Weights of a small GPT-style language model, trained from scratch on English Wikipedia.
Architecture: RMSNorm after each block, rotary positions, no biases in attention or MLP, untied embeddings, normalized queries and keys.
Each number is 128 + 32 x the weight over its row's rms, rounded and kept within 0 to 255. Layers, rows and columns count from 0. The size above them is the row's rms in percent of the matrix's.

# layer 9 MLP down (transposed), 640x160, rms 0.146, rows 56-93, columns 0-39
size [104 104  91 104  96  90 102 105 101  86  76 109  89 131  84  95 104  91 104 106  92  92 103  99 123 107 103 100  97 107 108 103 110  98 117 101  97 100]
[[104  80 187 143 153 154 113 146 121 151  95 137 141 157 112 119 166 138 167 132 147 157 132 139  80 123  95 104 103 146 139 140 129 101 139 117 112  46 100 195]
 [ 76  72 158 156 113 101 173 111 104 139  96 175 130 123 177 173 141 178 171 159 128  95 112 157 152  85 143  87  97 141 120 102 124 114 110  94 186  64 143 144]
 [ 92 181 122  97 121 120  90 126 152 101 164 139 114 111 205 125 100 138 165 129 136 134  51 142 171 159 128 129 167 116 130 108 105 133 142 139 156 125 117 114]
 [ 86 133 199 110 132 133 135 149 152 153 176 160 112  76 108 160 135 107 126  78 136 155 105 106 148 112  94 117 140 146  84 101  69 143 126 126  54 107 176 111]
 [ 92 138 176 100 167 124  94 151 152 153 137 170 157 127  53 174 149 156 164  98  82 162 171 156  94 112  88 104  96 134  90 116 128 142 108 169 139 120 133 153]
 [122 106 115 145 170 121 119  87 151 104 134 151 103 114 206 140  90 126 156 110 149 143 124  98 126  97 134  79 192 127 110 114  93 146 157 117 160 123 131 104]
 [122 113 104 145 154 133 108 137 125 126  87 138 155 146 107 145 170 173 124 138 145 146  89 135 140  96 110 141 116 111 159 132 129 142 107 100 120 102 153  99]
 [153  65 137 110 173 107  89  74 131 158 116  78  86 135 183 143 124  95 134 107  87  99 137  62  51 103 152 134 119 117 134 132 161 131 125 117 128 112 132 109]
 [108 112 106  80 156 176 109 158 153 138 115 132 106 113 195 113  83 130 117 127 143 111  85 105 137 110 163 113  87 138 159 134 149 136 134 143 116 137  77 104]
 [137  85 119 116 169 114 131 128 153  91  76 132 152 175 139 139  95 148 128 134 158 107 173 141 177 133 137 115  98  62 102 113 146 130 141 106 113 148  74 140]
 [104 103 133 159 122 161 192  92  98 101 112 121 150 152 119 100 152 117 144 153 129 119  92  77 122 118 105 118 159 112 168 126  98  77 211 105 179 171  62 140]
 [123 123 167 156 164 102 131  56 154 106 130 125 124 128 177 171 152 156 131 161 154 115  79 129  87 189 113 154 107 152 219  74 136 106 119 131 154 141  93 161]
 [198 136 102 139 129 184 109 117 124 135 143  73 144 141 210 105 111 128 159 111 127 115 101 105 137 107  85 149 172 142  99  86  85  80 104  92 129  60 128 116]
 [112 133 142 121 146 195 105 132 115 145 158 174 108 142 133 137 123 135 139 100 128 155  81 172 111 108 153 131 152 153 106  88 164 110 148 142 116 137 164 138]
 [117 148 103 134 151 150 157  70 128  70 144  98  97  33 183  92 173  73 143 203 124 138 117  69 170 157 135 150 116 171 106 154 156  73 130 130 126  62 124 135]
 [129 114 139 184 114 106  95 123 129 107 146 189 110 123  58 118 120  90 130 117  71 211  24 233 145 116 133 117 128 128 142  95 125 111  71 111 126 105  97 141]
 [125 117 165 140 154  85 169  81 124 135 134 127  92 121 160 129 155 138  83 109 227 130 153 113 107 130 139 167  97 128 130  98 140 159  94  66 122 191  97 114]
 [ 96 125 147 103 147 138 108 143 123 144 176 178 153 136 178 107 104 105 140 107  91  73 113 104 135 124 153 172 135 154 161 123 185 131  72 125 128 132 117 131]
 [146 103 188 149 103 142  79 117 114 121 165 162  90 126 162  78 100 118 146  99  62 147  27 157  92 132 102 143 152 186 128 150  92 147 157 132 135 132 125 159]
 [104 134 170 142 131 128 160 116  95 152 139 144 113 106 133 181 107 111 107 148 150 139 106 119 119 104  98 134 137 130  88  88 151 142 126 122 124 117 122 149]
 [110  92  44 151 124 187 108 139 126 120 120 130 137 133 121 138 130  93 146 138 139 150  77 123 143 170 140 154 152 146 155 106 165 138 133 155  75 130 146  86]
 [156  59  69 100 137 148  66 131 120 168  53 110 168 116 139 133  90 113 141 128 160  73 202 155  95  48 141 176 145  75 179 173  80 128  84 106  90 172  98 120]
 [ 99 142 123 183 113 141 121 118 155 125 179  84 108 114 155 122 130 128  99 197 106 159 146 119  98 144 142 156  95 118  73  52  87 133  94 143 159 117 128 122]
 [132 121 171 146 133 210  93 113 175 118 128 136  97 180 142  82 127  74 110  80 105  74 105 104 127 163 108 100 117 124 183  80  72 117 190 167 101 154 174  96]
 [163  94  97 147 142  58  99 133  88  38 104 134  80  91 144 108 158 111 108 199 182  87 123  87 115  83 107 143  59 152 123  93 177  93 166  72  98 101  79 133]
 [ 88 113 107 129 148  78 102 160 133 129 159 157 105 124 155 134 108 142 115 143 111 153 104 112  67 102  89 127  80 137  60 153 136 124  84  94  93 131 196 105]
 [179 148 104 168 134 154 161 107 122 137 115 119 123 105 123 149 133 118 103 181  76 158 101 131 131 139 119 133  84  52 137 123 175  90 161 149 150 155 143 189]
 [ 87 121 141 151 113 210 110  73 155 136 111 159 182 159  99 132 106 157  74 185 151 100 109 138 170 145 159 134 108  91  91 120 165 111  84 139 114 107 111  96]
 [ 97  70 122 199 120 142 154 137 138 157 184  36 138 162  88 156 102 106  79  91 151 126 129 181  75  98 149  98 123 124 102 112 142 122 178 120 115  67  44 187]
 [167 105 138 154 119 116 154 139 163 102 125 140 189 106 144 126 105 101 176 115 105 136 152 129  77 118 107 162 117 127 192 110 163 146 135 138 102 112 202 133]
 [149  80 190  81  96 189 132 133 181 120  93 145  64 136 124 103 182 108 130 104  93 144 125 149 168  84 161 107 169 155 156  96 110  70 161 109 130  82 132 137]
 [148 159 138 145 107 131 147 129 140 156 186 142  85 125 113 184  77 106  95 153 121 157 129 140  98 159  72 128 119 106 176 132 153 124 102 157 171 133 151 182]
 [ 90 138  95 149 145 102 119 130 141  95 143 107 156 179 144 118  98  76 150 134  47 112  46  99 123 155 163 172 165 135 130 114 158 136 108 121 187 137 110  97]
 [121 113 156 134 157 118 138  97 122 121  94 131 136  87 113 172 135 112  69 156 170  89 138 106 154 166 153 165 119  91 143  49 100 123 146  93 122 181 130 140]
 [ 84 146 114 108 142 136 115 158 122 133 142  76 113 161 136 171 144 134  85 127 143 166 126 140 104 114  80  96 105 149 118 110 132 138 108 174 130 111 133 114]
 [169 137 132 115 130 128 101  99 126 130 118 131 122 173  66 129 149 126 125 164 157 126  90 108 108 146 112 141 121 128 133 163 113 120 122 129 164  89 143 109]
 [107 119 148 115 179  77 156 106 150 147 111 128 105 143 110  92 122  99 117  95 193 121 147 139 167  88 113 166 148 166 104 112 127 187 166 147 113 106 155  83]
 [ 74  43 187 188 191 123 143  90 116 111 137 140  73 146 137 104 152 162 159 185 107 142 121 119 143 112 139 167 180 117 150 128 107 188  86 110 101  65 101 136]]
# layer 9 MLP up, 640x160, rms 0.149, rows 57-94, columns 0-39
size [100  94 105  91 103  96  94  99  91  90  99  92 102  94 101  96  96  91 110  99  97 105 103 116 105  98 103  95 103 105 103 101  99 100  88  96 105  97]
[[183 170 119  66 174 122 187 100 111 159  98  97 134 137 116 187  39 103 152 108 152 139 122 116  77 124 124  83 106 182 121 173  98 152  94 145 102 153 117 131]
 [126 161 115 105 142 124 105  68  85 170  97 112 111 114 123  69 163 109 116 164 172 119 190 113  74 113 151  98 144  88  70 109 167 131 147  89 119 159  98 147]
 [167 118 107 111  72 125 100 155  90 152 107 163 157 127 123 124 149 134 137 153 145 125 207 139 148 125 107  74 134 114  85  87  73 139 176  83 141 188 178 142]
 [108  86 123 108 159 162 133 122 111 140 122  68 139 172 153 120 158 154 143 158 197 128 117 107 147 190 106 133 198 137  84 141 101 158 122 148 102 120 141 113]
 [107 101 103 125 155 117 161 152 119 148 150 124 119 227  83 166  99 174 163 161 122 105 202 143 117  75  84 109  97 101 126 145  84 151 133 100 107 107 149 139]
 [196 101  82 179 116 102 124 103  75 140 106  79 131 169 111 173 122 148 143 167 147 123 124 131 159 145 149 155 141 131 134 185 157 145 146 101 158 131 112 110]
 [101 129 157 119  50 143 119 115 137 145 162 129 101 148 159 161 103 129  77 161 160 110 122 124 169 161 175 108 146 135 163 118 117 105 188  96 170 125 135 143]
 [113 200 136  90 101 176 158 136  65 180 176 119  94 184  95 119 108 193 126 131 144 166 119 128 151 126  48  95  98 116 123 172 174 163 142 149 112 155 164  93]
 [128 147 154 129  92 126 130 127 129 199  78 106 108 128 115  90  98 175 126 151 112 145 126 133 224 217  86 116 128  90  76 126 115 152 150 102 160  90  64 155]
 [172  95 103  97 108  90 119 141  90 116 125 108 105 161 122 153 120 191 116 132 136 209 152 172  96 180 135 113  98 141 136 120 177 164  70 129 108 123 153 144]
 [134 135 123  92 117  91 111  85 118 184 128 161  63 100  70 135 100 125 162 173 135 132  87 127 165 111 112 120 203 150  73 170 108 154 125 140 171 163 140 159]
 [155 141 144 107  60  98 121 144  86 127 165 177  87 135  90 132 126 162 135 131 130 135 172 140 112 118 124  88 121  99  81 157 158 122 103 171  84  92 133 167]
 [157 162 149 103 137 139 139 128 131 117 129 108 186 202 153 175  80 113 161 132 165 181 113 110 116 145 144 169 134 132  99 126  53 127 143 107 135 142 118 150]
 [152 153 218 104 106 109 144 116 105  91 151 184 154 228 106  88 108 189 117 145  99 138  89 159 103 158 173  88 137 171 100 191  89 155 128 112  98 126  96 152]
 [107 121 159 170 134 131 101 144  98 119 120 119 126  95 124 113 126 134 139 153 158 204 172 146  79 212 206  87  86 100 118 139 118 211 142 142 121 144 133 107]
 [190 141  68  88 116 115 162 104 111 213 108 109  87 162 121 140 100 134  58 106 173 103 127 147 106 104 144 104 141  75 116 152 151 140 120 116 189 194 150 118]
 [158 127 145 149 150 119 156 125 145 148 146  59 132 141 140 139  16  93 148 150 163 146 128 110 120  98 137 120 183 135  65 128 171  87 154  83 132 111 165 145]
 [180 145 128 127  46 151 142 176 114 161 109 110 143 178 113 118 128 136 156 137 153 116 116 129 123 178 178 139 152 192 170 142  99 136 129 170 178 120 166 163]
 [197 176 108 116 137 146 114 152  41 134 137  91 173  93 131 138 118 132 151 175  97 114 116 145 198 128 163 103 102 168 113 118  56 172 162 158 162 136 138 113]
 [167  96  91  76 154 159  71 100  41 203 145  93 159 136 113 156  93 160 116 122 141 197 134 141 115 154 164 124 189  83 105 123 135 147  95 109 117 140 139 130]
 [156 114 131  88 124 102 183 164  59 103 129  75 146  92 136 147  75 119 124 161 147 158 140 115 174 122 135 146 123 122 144 131 131 181 134 132 110 104  84 153]
 [189 173  99 133 132 107 122 119  70 111 112  92 153 136  98 139 153  98 157 164 133 153 135 145  88 126  39 152 159  94  70 126 101 158 151  78 179 162  70 131]
 [131 145 114 182 132 108 120  75 116 166 136  78 105 152 131 135 154 157 134 149  88 125 121 122 151 153 161 122 147 144 155 162  93 159 143  90 104 136 109 123]
 [142 151 152 132 157  53 137  55 107 115 138 123 119 141 147 137 126 108 150 177 165 125 137 116 138 131  97  76 151 126 123 159 142 143 155 145  93 127 125 157]
 [168  92 125 117 105 116 169 130 112 134  61 115 145  95 131 151 151  92  78 175 205 160 168 130 110 185 115  91 128 129  93 203 108 156 102 186 205 142 113 187]
 [180 141  49 124  89 131 158 110  90 144  66 159 108 133 113 133 129 140 107 137 136 114 164 121 146 132  95 107  94 127 125 163  65 209 153 151 154 161  85 126]
 [180 200 110 105 113 115 105 132 105  97  86  81 138 123 111 129 137 216 102 159 194 145 124 149 100 175  84 104 147 132  87 131 125 145 114 114 130 157 139 143]
 [136 147 122  98 142 119 141 206 137 134 136 103 158 160  57 112 110  73 147 160 104 141 126  87  87 113 130 146 159 155 124 132 112 141 127 221 178 161 145 186]
 [155 105  80  87  96  79 110 187 129 196 146 133 171 158 105 107 100  99 132 169 129  93 172  83 169 125 117 156 100  90 115 141  95 197 159  96  99 124 120 133]
 [234 167 105  98  97 131 148  69 144 176 177 110 139 138  90 144 128 111  89 137 100 157 155 157  91 134 119 168 164  95 108 174 120  98 147  90 122 172 100 122]
 [139 123 106 149 101 103  20  94 159 153 101 118  89 131 134 128  75 195  91 173 125 173 120 124  91 145 135  99 159 141  99 140  85 146 109  80 171 151 136 107]
 [157 125 162 129  84 124 107  99 140 213 119 152 115 181 118 105 110 118  90 116 146 157 160  89 169 111  98 116  88 101 101 125 103 131  92 178 150 158 197 148]
 [142 114 174 142 139 116 186 119 156 144 147 154  93 157 117 114 117  94 147 152 143 116 168 111 143 139 139 121 158 141 127 100 138  74 171 151 161 136 159 174]
 [132 146  99 112 108 161  97 126 115 140 116  96 152  98  74 119  54 134 139 155 141 119 168 131 149 102 144 121  82 113  91 153 130  83 154 150 138 141 155 104]
 [157 125 160 131 144 152 182 170  80 121  81  84 129 154 114 110 152 190 134 163 178 155 108 108 202 136 118 177 120 117 164 158 125 127 162 106 109 139 149 159]
 [ 65  91 132  98 124  47  83 121  82 126 141  65 125 103 105  89 125 113 160 164 166 147 130 100 100 154 156 208 183 128 120 111 138 126 104 126 119 102 164  96]
 [139  98 136 106 135 144 134  87 109 150  87 106  72 178 126 153  94 142 107 152 200 108 125 147 189 178 149 130 125 140 124 137  79 112  72 118 110 106 124 134]
 [124 140 172 129 128 131 202  79 126 161 159 107 110 198  54 167 100 129  61 140 110 121 152  93 163 157 139  84 161 104 111 112 101 132 134 136 184 151 121 148]]